Weights of a small transformer language model: 2.78M parameters.
Each number is 128 + 32 x the weight over its row's rms, rounded and kept within 0 to 255. Layers, rows and columns count from 0. The size above them is the row's rms in percent of the matrix's.

# layer 6 MLP up, 512x128, rms 0.227, rows 135-188, columns 0-127
size [ 95  83 116  83  98  81  97 102  82  79 113  88  88 114 102 116  98  93  94  87 105 121  99  96 124  91 111 110 101  77 106  82  89  87 105  98 103  92 111 110 102 101  96 112 112 105 116  90 103 109  81  79 109 114]
[[ 96 111 108 139  95 182 174 154 127 131 131 142 153 144 112 167 138 128  64 121 123 113 156 118 171 120  62 156 154 132 101 182  78 187 134  96 196  84 100  94 114 150 128 147 160 111 124  45 130 131 148 149 205 110 138  96 111 124 170 101  89 177 120 100 129 127 127 150 137 160 134 110 145 165 112 149 120 131 136  73 124 136 122 127 152 114 193 122 113 147  90  73  93 118  71 112 146 125 181  68 135  25 126 103 123 155 147 103 125 176 160 116 155  75 138 141 121 112 169 105  83 163  96 102 142 135 179  80]
 [141 153 103 141 155 116 112 121 124 113 170 104 146  71  68 180 183 138  94 108 111 101 118 144 128 164  61  57 135 111 107 136 103 165 101 127 117 143 147 138 151 167 122  98  84 127 200 133 140 102 181 128 170 141 121 179  63 149 152 103  52 127 111 137 154 120 115 144 122 198 123 180 178  65  98 115 172 119 122  39 189  72 148 128  93  74 125 133 113 111 122  88 104 103 149 129  75 174 107 104 112  92 163 173 126 151 181 108 128 160 122 141 171 124 154  99 120  98 129 119 153 162 119 124 142 110 142 121]
 [ 92 136 150 154 162 120 110 152 101  91 171 121 113 127 213  47 171 106 139 131  85  74  88  83 143 115 149  90 148 146 155 112 154 144 153 113 112 149 191 159 113 141 125 175  94 112 132 126 135 123 138 102 122  90 103 139  98 180 137 168 139  90 146 117 106  81 147 161  80 118 124 152 123  65 157  80 177 161 136 190 138 121 204 145  86 134 148 148 125  59  81 126 146  65 175 118 159 166 131 106 157 148 122 136 192 113  72  66 109 174 132 121 112 102 131 163  69 155 112 100 150 148 124 127 102 155 132 117]
 [122 110 128 104 109 135  57 153 140  98  95 126 145 122 141 131 114 127  98 120 120 151 173  66 127 112 104 173 126 144 146 118 143 145 123 143 133  98 162  96 171 148  99  52  96 180 148 169 161 110 119 168 148 158 153 129 154 108  40  67  55  82 123 130 134 140 134 194 112 123 129 128 170 127 123 155 113 122 166 158 167 116 145 176 147 109 175 132 119 190  53 131 139 143  83 104 174 130 109  75 148 132 139 121 153 121 156  99 122 148 133 107 175 123 102 105 105 128 103 130 123 137 102  32  90  60  92 206]
 [100 165 115  91 193 194 138 205 143 169 149 127 136 117  54  96 139 115 113 107 143 129 131 147 148 116  95 140  86  85 135 152 184 135 150 109 118 114 108 157 111 102 105 126  99 110 139  86  99 163 122  89 169 198  97 119 139  74 142 131 139  97 117 181 167 140 128  76 155 174  87 178 156 163 176  98 168 144 115 125  75 111 116 130 122 139 138 154 117 135 149 140 121 149 199 102 154 141  86 148 163 104 204 138 140 124 113  92 146  93 129 124 149  83 103 142  46 138 199 125 143 161  67 142 117 135  73 144]
 [ 93 104 138 169 138 161 108 130  66  41 199 152 122 143 151 118  89 112 192 140 145 171 152 113 176 139 150 147 125 140 151  86  90  88 150 122  98 148 121 112 142 114 152 122 135 109 139 155  97 140 137  78 110 133 118 147 139 111  75  99 148 158 100 201 110 110  95  90  90 144  94 154  88  94 138 165 126 118 168 119  97  91 152 107 169 116 118 108 113 170 101 107 141 152 116 189 142 121  75 113 132 150 116 157 136 106 135  71  56  82  84 100 148  94 144 138 103 142 146 156 133 154 158  40 139 189 215 153]
 [139 148 144 108 172 165  82 120 162 135  97 139 158 164 132  73 144 118 120 154  85  36 120 132  85 172 124 175 172 103 124 136 122  69  71 184 132 104 115 164 125 176 114 154 180 171 107 105 137  92 125 107 100 167 129  80 150 209 123 110 123  93 132 142 109 115  72 164 158 122 113 137  96 136 149 135  98 107  83 126 159 146 202 109 161 195 131  99 115 176 132 128 114  95 108 131  89 148 163 186 119 160 135 120 160 104 131 142 154 158 114  72 165 122 101  77 136 131 143 151  37 143 151 126 120  94 170 134]
 [134  91  90 143 141 107  95 170 110 137  72 143 128 165 116 151 108 204 122 184 124 163 117 125 135  78  86 128 133 120 144  83  93 106 118 165 102  67  72 120 135 117 107 163  83 134 158 117 131 116 146  92 185 144 230  75 160  95 117  97 132  73 112 125 148 146 163 149 155 103 146  63 109 138  38 133 103 139 145 140 148 175 159 126 123 153 146  91 171 184 160  99 136 129 179 150  90 177 139 119 126  81  84 145 179 150  95 118 134 138 121 103 116 151 122 109 167 150  88 146  82 147 149  79 151  90 100 110]
 [126 133 160 135 130 157 159 125 164 170 118 147 160 106 146 124 139 150 163  71 164 123 146 126 104 112 157 152 114 130  96 105 117 154 127 113 130 122 109  66  95 118 109 173 164 112 135 114 152 188 147 100 135 141 177 137 133 107 151 142  92  72 125 103 162 152 153  72 161  87 134 155 112 122 112 145 136 128 146 156 138 123 145 159 136 125  29 120  56  67 188 120 137 108 136 133  51  76 171 163 171 113 131  84 140 108 163 108 116 134 200  81  48  93  63 110 132 132 152 118  42 134 170 109 161 175 143 145]
 [ 49 167 101 150 108 104 111 137 162  65 145 146 102 173  85  99 111 110 104 144 105 160 177 181 154 107 130 118  98 137 141 119  93 105 164 134 104 137 144 144 132 130 159 177 132 136  89 119 144 144  61 140 116 131 152  92 134 127 144 104 136 146 168 145 117 117 102 137  65 138 147 125 111 155 127 114  65 127 140 145 100 148 155 172 109  91 153 140 141 169 186 127  87 196 169 220 124 112 128  82 156  86 121 183 160 109 101 130 214 153 185 165  69 112  93 157 145 106  72 131 145  79 173  97  99 149 150 116]
 [164 117 141  93 135 138 158  71 101 157 125 160 120  90 138 138 167 124 117 117  79 169  93 124 120 138  85 142 208 102 174 122  66  58 135 179 142 194 116  72 159 185 154 118 129 132  96  86 164 148 111 117 126 117 108  96 136  74  92 114  69  97 164 140 126 137 101 228 185 152 111  94 120 130 171  63 156  96 114 164 112 144 134  92  82 121 122 140 151 129 138 107 130  90 150 124 211 107 129 141 161 107 154  85  95  92  89 109 129 144 126 147 145  73 142 144 147 178 140 137 132 109 109 140  86  96 125 101]
 [101  73 141 155 111  98 104 126 146 162  80 106 102 104 164 193 141  76 141  98 126 163 126 133 192 130  94 135  55 152 112 114 159 119 105 147 163 161 101  99 146 133 154 183  59 133 157 147 152 108 155 166 100 109 131 107 172 110 169  82 154 123  95 117 123 149  97 170 180 162 133  46  95  95 136 123  86 116 137 169  86  77 181 189 128  86 137 120 108  94 137  96 104 137 101 161 129 103 149 136 127 131 126 123 104 177 121 121 132 100 174 121 186 156 172 154  74 189 127 139  65 147 198 140 130 121 123 119]
 [102 115  99 147 175 177 131 183 148 152  88  90 120 158 120 116 103 155 142  82  77  78 103 103 162 151 186 114 145 119 152 133  95 101 121 100 181 161 136 139 141 122 119 121 134  68 106 196 130 122 131 153 162 189 187 140 120 153 139  95  79 123 156 155  72 128 101  62 143 129 162  96 110 180  79 103  86 123 100 121 101 106 117 126 100 146 194  95 119  95 113 151 190 180 146 144 166 138 130  80 113 160 166 117  87 191 161  77  83 143 151 153  99 116  93  97 156  93 129 105 157 117  57 120 150  96 148 120]
 [180 157 143 118 167 108 138 122 142 146 133  85  88  89  81 150 177 155 103  58  79 101 142 123  54 147 132 167 116 109 134 123 124 138 123 122 133 132  93 144 120 136 150 153 103 167 108 108 131 147 134 119  80 178 106 118 114  39 167 100 136  98 150  97  97  80 141 111 106 141 156  73 143 100  82 149 108 101 151 140 124  90 181 156 150 111 171 113 139 101 103 173 100 106 134 163 159 135 148  91 139 167 209 158 106 142 118 128 157 163 140  86 172  90 163 140 111  92 101 162 188  65  95  98  89 148  48 172]
 [176  81 111 139 186 108 115 166 114 180 141 100 151 129 123  50 106 144 149 144 168 154  98 203 111  70 151 105 117 117 151  97 157 132 161  93  87 110 132 116 131 113 145  97 113 130  98 181  88 103 166 125  96 167 117 141 148 129 163 150 121  68 153 145 133  86 237 131 159 140 132 160 178 125 140 110 120 152 186  87 114 115 157  71 165 100 184 124 175  66 170 114 166 154 168  60 112 128 106  80 120 103 129 119 133 160 127 147  92 149 159 138 130 150 124 152 117 162  94 133  77 114 148 105  78 128 109 159]
 [156 144 127 180 117 132 118 145 132 134  90  87  96  84 125  65 159  92 154 105 175 163 133 155 102 145 104  80 170 112 127 142 160  74  55 124 153 102 104 112 113 133 108  91  91 129 137 148 179 152 150 157 129 116 124 170 113 103 153 120 141 151 117  97 122 120 164  91 190 164  93 201 159  89 154  83 123 171 114 113  58 104  70 129 131 140 123 131  89 185 109 116 121 100 143 103 114 128 149  99 145 224 171  80 118 124 105 109 156  99 133 102  90 164 117 162 161 146 123  60  89  86  78 126 173 166  99  90]
 [133  62 152 140 139  74 137 104 116 124 102 116  78 139  88 164 129 122 129 146  82 156 113 113 108 149  98 176 108 187 201 153 154 158 133  99  88 134 107  88 166  96 164 133 168 146 179 166 106 101 160 125 176 112 181 118  83 139 113 111 131  98 114 116 118 101 111 200  99 137  65 181 149 161 143 112 114  70 123 137 167 137  94 131  49  93 128 116 152 141 121 167 139 106 150 181  27 164 107 172 168 139 111 163 132 163 113 135 113 141 124  92 131 128 127 173 135 157  51 111 150 114 148 137 152 156 102  88]
 [145 176 134 113 108 159 158 148 163 160 183 164 152 166 117 131 132 136  84 163  62 117  72  99 105  98 155 119 170 131 115 124 101 172 179 138  85 128 125 107 112 103 138 107 111 137 186  44 116  63 153  99 153 141 119 150 119 194 130 122  87  99 121 111  89 146 105  85  86 109 118 121  51  72 133 172 152 153 143 158 156 163 148 144 147 147 157 111  83  93 166 108 159 120  79 180  92 170 142 103 102 106 100  99 132 139  69  78 163 165 149 159 104 142 189 131 150 109 137 157 135  86 160 139 112 148 193 130]
 [162  87 149 187 132 123 163 123 129 104  90 136 116 110 161 107 123 169 151  55 153 180  85  94 201 116 130 101 164 137  93 140 143 160 133 152 126  72  84 105 105 136 186  81  86 137  87 109 128 158 163 130 138 149 111 103 125 110 112 154 163 172  98 135 187 139 122 142 117 124  69 185 122 130 161  83 168 126 117  92  77 101 119 151 124 153 123 101 100  84 126 171 194  99 161 154 128 112 125 135 182  77  67 115 113 127 163 123 109 186 143 104 112 202 170 131 164 109 175 143 121  89  83  86 154 150 132 179]
 [114 109  95 138  94  65 114 170 178 170 179 103 152 129  91  79 180  90  96 153 116 154 130 161 135  84 130 155 158 127 133 171 102 154 120 114 175 135 128  70 118 163 136 200 144 117 158 155 148 127  81  64 131 145 120 167  97 128 122  74 151 128 129 146 175 107 164 113 145 106 110 107 195 212 115 106 151 100 145  97 178 159 104 101 129 158 143 102 128 168 121 110 131 115 123  83 139  90 109 112 110  56 190  80 134 121 153  93 120 164 175 150 191  88 108 109  92 135 123  84 150 102 172 133 161 102 174 124]
 [ 98 181 112 135 163 148 172 117 119 103 147  89 158 161 154  63 114 118  72  92 117  91 124 151 109 115 133 101 209  63  96  40 115 139 171 152 151 138 184 125 169 122 157 158 155  65 100 124 102 130 111  98 173  86  95  67 136 172 151 191 164 102 164  92 157 166 130 151 107 150 152  76 167 121 172 138 180 129 147 157 125 150 113 138  92 139 133 115 151 107 104 120  97 129 101 128  85 233 127 159 117  96 112 107 118  95 108 104 114 115 181 137 162 125 151  94 130 106 152 126 133 174  90 134 145 120 117 139]
 [ 80 146 163 174 193 163 125 127 128 111 167 121  97  76 125 114 114 119 144 110 108  40 142 141 185 101 103 149 183 113 129 112 101 189  64 159 143 118 140 150 152 104 106 108 134 157 134 121  54 163 143 132 128 107 168 182 133 108  75 156 141 108 140  94  93 123  90 160  97 126 117 122 127 145 102 140 165 134 179  76  94 158 116 130 171 193 100  72 206  69 112  78 133 164 110 162 117  51 146 131 160 147 106 108 105 148 105 185 143 154 164 122 156 164 130 153 118 143 187 138  92 122 152 131 131 153 116 126]
 [132 158  89 141 144 166 170 135 145 151 136 126 111 175 141 113 178 135  91 157 127  91 134  93 139 214  94  59 115 119  72 107  98 144  87  96 102 159 134 140 109 113 103 166 109 149 103 110 158 210 108 176 132 157 103  62 157 134  78 174 113 118 128 146  99 118 141  55  92 190 122 153 117 146 123 154 165 129 150 163 141  62  94 109 145 126 113 105 136  37 137  98 131 219 154  96 108 159 157 134 119 104 109 116 139 133 171 119 129 125 135  82 154 125 164  95 144  67 118 136 142 116 122 104 196 125 148 110]
 [125 127 125 151 146 136 163 142 118 132 124 122 155  95  95  94 126 137 172  76 123 131 113 166 105 172 136 185 113 130 170 144 103  89 145 129 139  93 176 133 157 108 170 119  86 131 105 156  98 129 103 100  98 160 194 119 215 120 139 126 130 119 179  89 150 112 143 122 125 140 118  95 178  73 175 142 120 123 146 154 157 126  97 175  42  87 117 157 167  66 213  93  97  59 125  90 108 114 175  80  82 136 124 109  88 118 120 123  66 123 142 108 151 120  78 143 136 135 152  91 189  88 188  88 104 118 113 146]
 [ 64  96 116  72 141 119 100 180 151 166 172 115  91 138 114 146 131 127 129  96 207 107 126 138 161 114  97 129  87 122 119 111 125 169 102 110 149 131 127 148 103 112  99 103  85 111  93 168 165 131 145 159 110 190  54 150 196 104 125 155  78 113  76 202 146 125  89 108 127 116 103 120 169 156 151 139 120  79 177 171 147 114  59 105  94 101 150 127 141 121 189 114 107 177 163 181 140 142 138 197 116 161 117 146 127 107 210  71 106  79  87 133  93 142 117 157 113 112 149 157 144 124 147 141 132 108 129  99]
 [ 75 153 149 110 119  52 153 173 143 123 133 109 167 131 149 132  86 118  82  75 153 151 137  96 138 109  65 124  92  88  67 124 107  79 193  93 144 123 100 115 108  92  93 123 161 120 112 162 120 117  58 107 164 119 136 134 170 103 175 121 123 144 107 189 102 125  81 123 159 169 109 160  85  95 214 137 130  90 123 146 151 107 140 128 151 129 141  68 126 119 120 172  88  74 118 148 118 133 143 161 187 143 143 136 114 161 129 104 116 163 103 116 142 134 208  59  86  94 147 144  79 145 161 168 105  92 165 128]
 [158  91 123 157 128  35 169 110 148 118  68 125 123 130 152 100  99 105 149 117 118 133 125 129 135 120 118 134 112  95 133 172  54 156 137 133 133 137  80 125 181  89  98 110  85 161 170  70 186 112 123  96 109  65 141 146 141 162  57 151 139  89 115 173 173 112 160 122 155 162 115  98 149 150 159 159 153  85 148 118 152 180  99 112  85 121 104 118 128 107  95 163 218 141 154 120 102 127 162  86 146  94  92 120 146 147  92 139 142 121 110 199 143 187 127 141 155 145 121 174  74  87 119 134 141 202 165 124]
 [ 99 125 129  96  65 191 218  67 139 128 140  81 130 120 130 121 109 136 133 143 176 111 108 155  99 104  93 105 196 141 143 177  94  90 133 121  95 152 147 136 115 111 142 185  61 103 147 150 125 146 110 145 110  99 145 125 102  91 138  89 133 156 110 210 155 105 113 139 113 125 110 111 110  85 151 145 169 139 131 100 132 104 157 170 106 146  54 117 103 136  31 107 121  66 105 129 161 137 169 175 113 142 113  96 152  58 157 140 142 129 195 130 158 135 130  89 182 162 164 112 140 104 133 159 142 105 112 171]
 [101 127  82 114 142 119 112 122 145 127 136 154  57 153 168 102 166 169 120 143 102 153  67  87 144 130 123 171 118  38 136  81 152 165  92 115 137 117 136 158  95 173  92  84 149 157 126 114 125 113  65 193 144 123 105  79 145 119 138 124 145 146 173 147 129 122  97  67 134  82 110 125 124 120 133 111  86 142 120 105 140 152 102 162 155  82 148  85 188 153 135  92 142 106 177  93  78 114 164 107 220 132 166 230 125 133 145 115 148 149 169 118 120 100 132 147 133 189 126 113 131 146 132 113 160  72 166 166]
 [163 144  84 173 145 117 127 101  96 109  44  90 114 159  87 114 139 128 122  95 107 139  91 100 165 150 103 150  94 152 135  76 138 112  69 134 209 169  75 171 160 118 135 147 161  73 132  71 162 170  49 136 135 169 122 118 172 165 107 128 102 177 140 148 130 133 116  92 132 136 149 147  64 132 135  91 137 160 157 115  86  81 163 199 147  78 155 181  63 163 144 118 137 165 152 163  83 147 138 124 162 126 162 106  91 138 112 130 174 146 135 113 123 163 119 157 132  98 155 153 113 113 157 118 140  80  78 130]
 [143  79 120 119 113 106 141 118 123 169 103 138 139 126 127 154  95 118 100 110 106 108  67 200 131 173 100 179 172  76 157  82 115 110 109 142 160 133 155 144 124 128 105 178 130 142 217 137 157  91 179 107 130 140  93  98 149 152 109 108 115  58 151 125 108 157 170 115 116  93 120 115 132 123 144 128 187 146 102 106 126 107  91  93 148  40  78 170 112 147  70 164 148 129 109  81 124 127 127  98 154 187 120 133 127  57 125 244 125 123 161 110 121  92 140 121 154 107 137 147 124  53 130 117 110 136  89 134]
 [110  61 154 104  91 130 153 123 125 162 161  88 145  96 109  70 109 107  91 148  58 121 164 165 135 113 118  96 138 134 124 168 140 113 153 153 179 118 151 159 233 129 153  57 106  66 162 179 143 110 122 173 207 157 145 104 152 118 202 121 166 164 108  94 120  81 164 118 111 126 169 115 158 134 106 140  93 128  86 131 115 141 181 155 126 112 172 153 169 153  85 139 155 119 138 100 133  99 157 172 102 141 127  81 148 120  84 123 172 131 154  86 136 127 153 151  85 143  90 134 152 149 140 127  84 158 117  66]
 [104 109 106 180 121 125  76 142 128 122 113 131 189  76 121 100 169 127 178 127 116 116 159 173 101 116 134 143 103 158 106 135 152 106  80 103 171 176 126 122 122 114 137 153 124 109 148  76 122  87 117 135  21 114 181 116 196 144 105 110 155 111 131 154 103 151 151 135 122 136 114  88 134 139  82  82 146 159 148 159  81 113 101 160 121 180 108 141 130 100 107 122 194 122 144 112 148  40 158  68  83 188  82 102 115  93 133 110  81 118 167 126 193 187 150 151  93  88  96 129 149 115 102 155  74 144 114 153]
 [144 119 123  63 114  86 112 106 178 133 200  61 130 143  95  81  97 150 146 154 109 112 113 147 180 154 176 138  64 153 100  97 133  69 143 118 142 133 101  94  78 141 116 169 131  97 126 153 123 160 197 126 110 140 165  98 146 110 114 102 127 123 120  96 103 117 135 109 184 139 154 104 109 197 125 101 102 147  61 138 124 116 141 152 103 166  55 127 173 139 137 109 118 132 108 136 192  27 115 125 113 120 149  88 150 129 143 114 108 158  90 142 143  83 157  78 194 135  82 157  88 120 124 152 154 137 106  73]
 [143 136 131  80 164 103 112 145 119 137 133  93 190 132 131 115 112 117 134 172 115 137 122 162 146  77 178 130 139 113 138 132 119 127 159 199 162  92  72 150 108 125  77 133 119  93 140 134 131 119  94 116 169  61 129 125 163 154 202  62 151  87 156 120 193 143 115 132 143 124  85 122  73 133 153 111 146 178 179 107 123 164 162 194 180 144 126  89  85 102 106 139 136 105 135 183 128 116 109  95 121 168 117 111 127 116  71 169 173 133 179  42 115 150 153  90 164 122 129 102 199 114  85 119  92  99  86 103]
 [ 94 172 173  84  90 162  89 187  87  69  96 116 152 167 125 143 149 133 137 179 171 115 103 187 114  96 160  73  92 152 160 158 130 116 147 133 155 115 138 127 165 133 168 142 104 111 144 158 160 124 162 122 168 112  91 174 155  79 165 117 127 125 159 111  77 118 143 164 180 123 153  99 103 134 151 147 130 117 197 128 166 128 111  95 130 148 103 114 120 149 139 118 149 109 167 121  73  35 113  41  91 100 108  95 121  94 172 131 119 143 121 141 123 184 159 151  74 139 126 150  82 150 155 178  86 110 186  94]
 [144  78 128 124  48 160 113 111  92 107 144  85 133 107  98 140  93 137 108 126 145 124 151 133 112 112 122 177 136 121 120 163  53 127 106 168 126 117 163 127 175 117  95 135 113  65  71 149 147 123 199 127 154 142  97 136 159 127 125 176 161  85 126 153 150  64 159 128 175 118  80  45 116 138 142 153 178 132 103 160 128 150 124 153 205 160 139 176  88 112 158 150 166 135 102 107  95  98 104 108  95 162 129 103 150 135 149 211 108 104 172 153 145  93 163 153 102 154 165 127 173  95 118 125 208  99 111 158]
 [106 100 150  73 114  90 108 146 162 103 109  99 125  59 130  92 103  74  88  88 173  93 147 137 119 129 152 163 121 150 110 155 110 115 114 155 177 154 113  96  57 144 119  98 158 125 151 176 113 129 154  76  51  91  83 147 181 114 154 142  99 140 147 135 160 156 139 144 138  70  89 136 195 105 143 105 130  86 133 155  60 112 115  64  99 156  95 128 160 159 137 138  87 131 107 153 102 131 114 117  72 165 159 161 107 141 157 145  79  85 196 110 125 144 154 159 128 176  56  92  94 137 123 133 111 138 187 140]
 [116 124  72 156 133 117 108 135 138 104 144 133  65 156 106 108 112  98 165 177 178  93 130  78 180 115  71  95 110  89  99 102 138 111  92 130 112 156 113 103 120 166  66 135 159 136 155 160 156 146 137 186 154 109 118 187  90  93 123 148 129 160 144 149  96 117 133 182 139  97  93 178 117  50  84 176  80 135  90 122 151 155 144  81 184 166  86 143 150  99 125 137 136 155 101  85 135 131 115 166  85 107 108 173 207 101 178 157 113 120 134 114 167 170  94 133  86 123 100 172 155 174 173 149 165 100 130 104]
 [187  69 161 143 108 161  95 189 125  86  86 108 105 156  91 156  96 109 139 211 117 136  97 131 161 132 102 187 187  72 139  94 150 169 133 152 128 114 112 134 129 114 150  71  98  99  69 142  80 136 125 115  74 167  79 122 155 145 156  94 119 152  87 129 123 150 144  82 118 118 115 150 140 129 181 141  90 145 161 122 158 155  90  99 209 134 169  93  78 113 160 146  91 187  97 123 127 144 115 152 178 127 134 127 112 120 155 141 112  94 204 168  74 140  92  84  95 120 102 142 163 139 161 120 100 134 141 150]
 [134 122  30 178  70 123 103 118 127  96 137 119 132  98 150 123 141 163 153 116 156 147  72 105  57 115 154 128 110 110 128 127 151 142 170  91 112 168 186 128 153 151 177 159 154 127 100 132 157  87 153 145 124  97 133 124  83 144 116 114 127  90 148 110 127 103 176 140 137 224 176 140 137 162 110 212 126 131 160  84 191 102 118 127 120 155 126  70  87  84  47  89 157 123 130 140 143 153 148 136 117 110 172 125 107 166 123 181 162  97 153 120 105 157  98 150 113 131 127 101 123  47 117 146  88  93  95 127]
 [133 148 121  94  95  68 129 109  80 119  48 160 117 120 135 128 195  91 154 109  30 148 185 150 155 125 115 146 143 127  76 119 104  72 139  99 160 183 143 144 105 103 133 124 173 141 133 160 154  86  83 120 132 152 173 140 215 118 123 126 111 136 122 158 204 125 166 108 126 110 133 157 115 125  81 154 158 127 156 109 100 141 161  78 148 142  86 139 164 110 101  83 157 113 133  91 136  80 154 136 143  93 127 123 163 150 106  97 140 105 125 168  66 106 159  68  98 146 145  76 129 203  98 146 160 110 134 112]
 [136 121 147 149 121 164 168 113 121 147  56  75 116 113 132 169  94 194 120 161 141 109 122  92 127 120 214 184 144 182  92  91  89 130 163 100 116 125 154  89 107 113 114 114  86 118 130  58 141 109  98 123 149  89 115 139 127  94 126 112  90 130 126 163 149  76 147 126 153 151  66 156  97 109  96 116 190 136 112 156 188 137 119 183 122 160 160 173 156 121  79  98 144 118  98 114 150  97 170 156 153 133 156 164 169 159 140 179 109 113 128 120 108 141 116 181 150 106  57 114 144 199  95 118 117  40 141 122]
 [138 132 149 132 136 160 104 156 166 132 100 159 151 124 174 125 119 107  98 171 110 192 111  62  95 131  97 137 122 145  43 101 189  82  86 170 113 148 148 115  85 130  83 131 107  76  80 143 160 143 101 165 118 141 176 127 116 141 100  77 142 133 145 156 170  70 112 124 192 149  78  68 133 100 168 110 126  64 172 170 144 161 168  36  85  74 146 157  64 136 104 144 147 109 122 159 133 143 122 100 148 116 104 127 169 125 155 112 110 112 153 160 141 147 103 118 141  66 165 128 130 101 134 134 113 167  88 140]
 [ 92  59 126 151 151  91  88 164  78 125 124  95 182 126  85 122 139 138 151  88 108 160 103  83 121  83  83  99 155  46  93 101 137 123 155 174  80 140 121 118 133 130 166 101  79 119  75 135 135 119 147 128 182 139 113 141 117 123 133 174 143 145 140 143 169 105 138 123 158 169  72 195 147  61 169  96 145 125 112 183 131 165 118 126  90 102 177 130 208 103 171 144 145  74 113 120 133 141  88 109 144  81 129 157 113 167 185 117 123 120 127 101  82 128 119 154 103  81 127 119 117 116 131 182 112 127 147 213]
 [106 101 135 128  64  83 108 130  44 122  69  99  91  85 135 124 113 120 143  90 109 131 115 143 141 100 123 163 153 165 130 193 136 122  71 120 200 117 152  73 163  94  87 136 151 189 148 147 173 190 170 135 184 134 131 165 120 129 157 145 122 123 108 122 190  67 141 143  87 120 131 133 129 132  91 128 110 154 203 114  89 104 140  88 144 157 109 158 109 111 135 112  96 115 114 127 168 147  77  64 175 136 117 148 169 172 109 148 101 134  88 157 100 106 157 130  84  78 125 117 135 113 197 130 126 161  97  78]
 [130 123 113 141 132 120 127 119 139  97  82 110 122 115 161 210 104 182 146  67  84  95 106 110 167 177  84 177 185  88 191  86  72 144  66 153  86 142 135 129 142 124 109 118 122  83 128 158 108 143 119 147 113 111 115 169 123 156 160 100 130 125 158  91 123 124  66 122 118 120 134 158 146 117 162 113 142 209 132  83 127 160 112 111 171 181 115  94 189  74 189 108 113 115  95 171 121 124 134 191 155 195 149 106 149 153  86 156 123 160 115 138 121 135  79 158 141 122 154 116  99  50 151 126 151 153  99 106]
 [124 112  93 134 143 159 122 172 125 143 133  66 101 112 114 117 127 137 133 213 134 175 162 137 126 140 124 148 179 109 163 116 138 192 123 111  96  81 134 173 110 109 118 103  99 175 123 132 107 182 155 139 100 129 126 109  63 139 162  94  47 138  95 116 130  94 145  94 105 178 150  91 128 131 149 153 159 107 144 100 161 116 118 135 124 145 111  88 145 125  87 111 116 131 183 141 168  89  71 128  71 124 128 181 144 179 138 140 120 193 127 119  98 166 154 148 160 119  95 203 199 123 176 158 158  63  49 116]
 [116 143  61 102 125  80 147 156 159 109  92 109 154 217 101 138 144 146 124 122  98 136 101 102 117 122 144 164 151  92  93  99  99 116  99 188  99 132 155 126 118 163 157 122  77 137 115 137 116 117 185 103 140 137  78  96 109 112 134  97  81 149 140 158 152 148 137 107 121 114 100 141 142 110 208  57 117  80  80 155 142 108 131 100 176 111 121  90 168 143 107  65 106 134 100 174 142 160 152 190 187 131 107 113 119 173 164 159 112 134 198 154 133 182 190  92 171 131 142 125 124 182  88 132 122  98 142 194]
 [103 125 158  59 153 149  94 166  97 104 130 122 128 133 145 139 164 195 148 170 189 112 145 175 154 123 168 125  92 143 154 128  96 124  84 159 123  94 119 158 138  86  62  91 131  86 101 158 119 154 173  45 132 162  94  97 165  79 123 110 151 142 128 149  99 177 122 134 168 121 148 137 197 134 152 128 123  82 125 133  79 129  49  86 121  76 136  96 111 124 210 115 126 124 141 154 101 147 108 136 141 128 136 190  72  85  72 110 116  96 166 105 146 169 149 175 128 128 162 132 155 120 137  64 146 140 136 161]
 [ 96 102 200 132 179 192 110 106 129 115 102 114 152 113 179 122  92 197 164 170 111 153 151 138 145 157  60  90 136 143 178  92 135 136 157 129 123 123 120 145 198 115 122 110 217 138 114 169 122 141 118 212 127 137  81 107 154  92 131 119 120 115 130 109 128  88 103 121  82 144 104 131 154 126  69 201 101 116 126 119 181 133 123 160 162  78 130  79  90 147 103  73 114 138 118 155  59 233 126 127 137 132 116 140  86 107 141 122 117 117 126 182 119 124 131 115  78 143 112 102 146 139 129 132 133 126 156 169]
 [ 85 160 129  96 191 185 112 140 127 111 147 137 109 108 124 145  94 182 170  50 152 144 172  74  85  49  88 101 103 140 143 100  78 120 145  95  88 177 133 133 111 148 126 161 149 103 156  92 181 171 145 114 129 174 115 134 136 115 161 181  92 130 153  60 118 129  74 168 105 127  96 136 119 135 123 160 149 174 127 140  68 119 217 119 135 101 123 104 141 146  91 128 117 159 161 118 125 178 130  67  86 117 164 150  84 113 133 143  88 158 130 136 135 153 133 133  96  78 182 138 132 104 159  63 120 165 118 143]
 [ 63 164 184 108 140 147 145 165 114 133 108 166 144 116 158 161 165 140 118 123 104 150  99 157 131 114 113  82 126  92 136 108 160 120 100 109 115 150  93 136 119  92  85 100 128 100 142 146 106  58  77  79 155  74 111 112 138 146 102 165 155  81 169 152  96 204 162 156 115 158 124 165 139  85 152 101 119 144  57 165 116 158 127 104 116 129 167  68 224 132 127 127 123 134 105 164 187 102 172 122 104 160 186 128  92 128 141  85  67 132 138 105 127 181  83 153 137 144 141 130  79 164 138 178 156 115 172 168]
 [145 107 163  61 161 125 139 203 131  97 129  98  84 147 136 155 124  91 178 131  78 163 160 131 154 175  99  51 173  98 156  77 135 159 102 120  82 164 168 126 155 199  88 120 104 152 157  71 151 129 121 141 141 121 126 122 114 127 122 132 149 107 179 135  69  59 142 141 104 121 128 172  89  80 138 143 104 102 145 149 111 196 123 138  78 116 115 167 138 141 145 172 133 101 132 170 130 132 120 107 162 117 162 117 194 142  94 152 102  90  51 118 143 122 135 199 145  90 157 146 163  74 167 148 135 111 149 139]]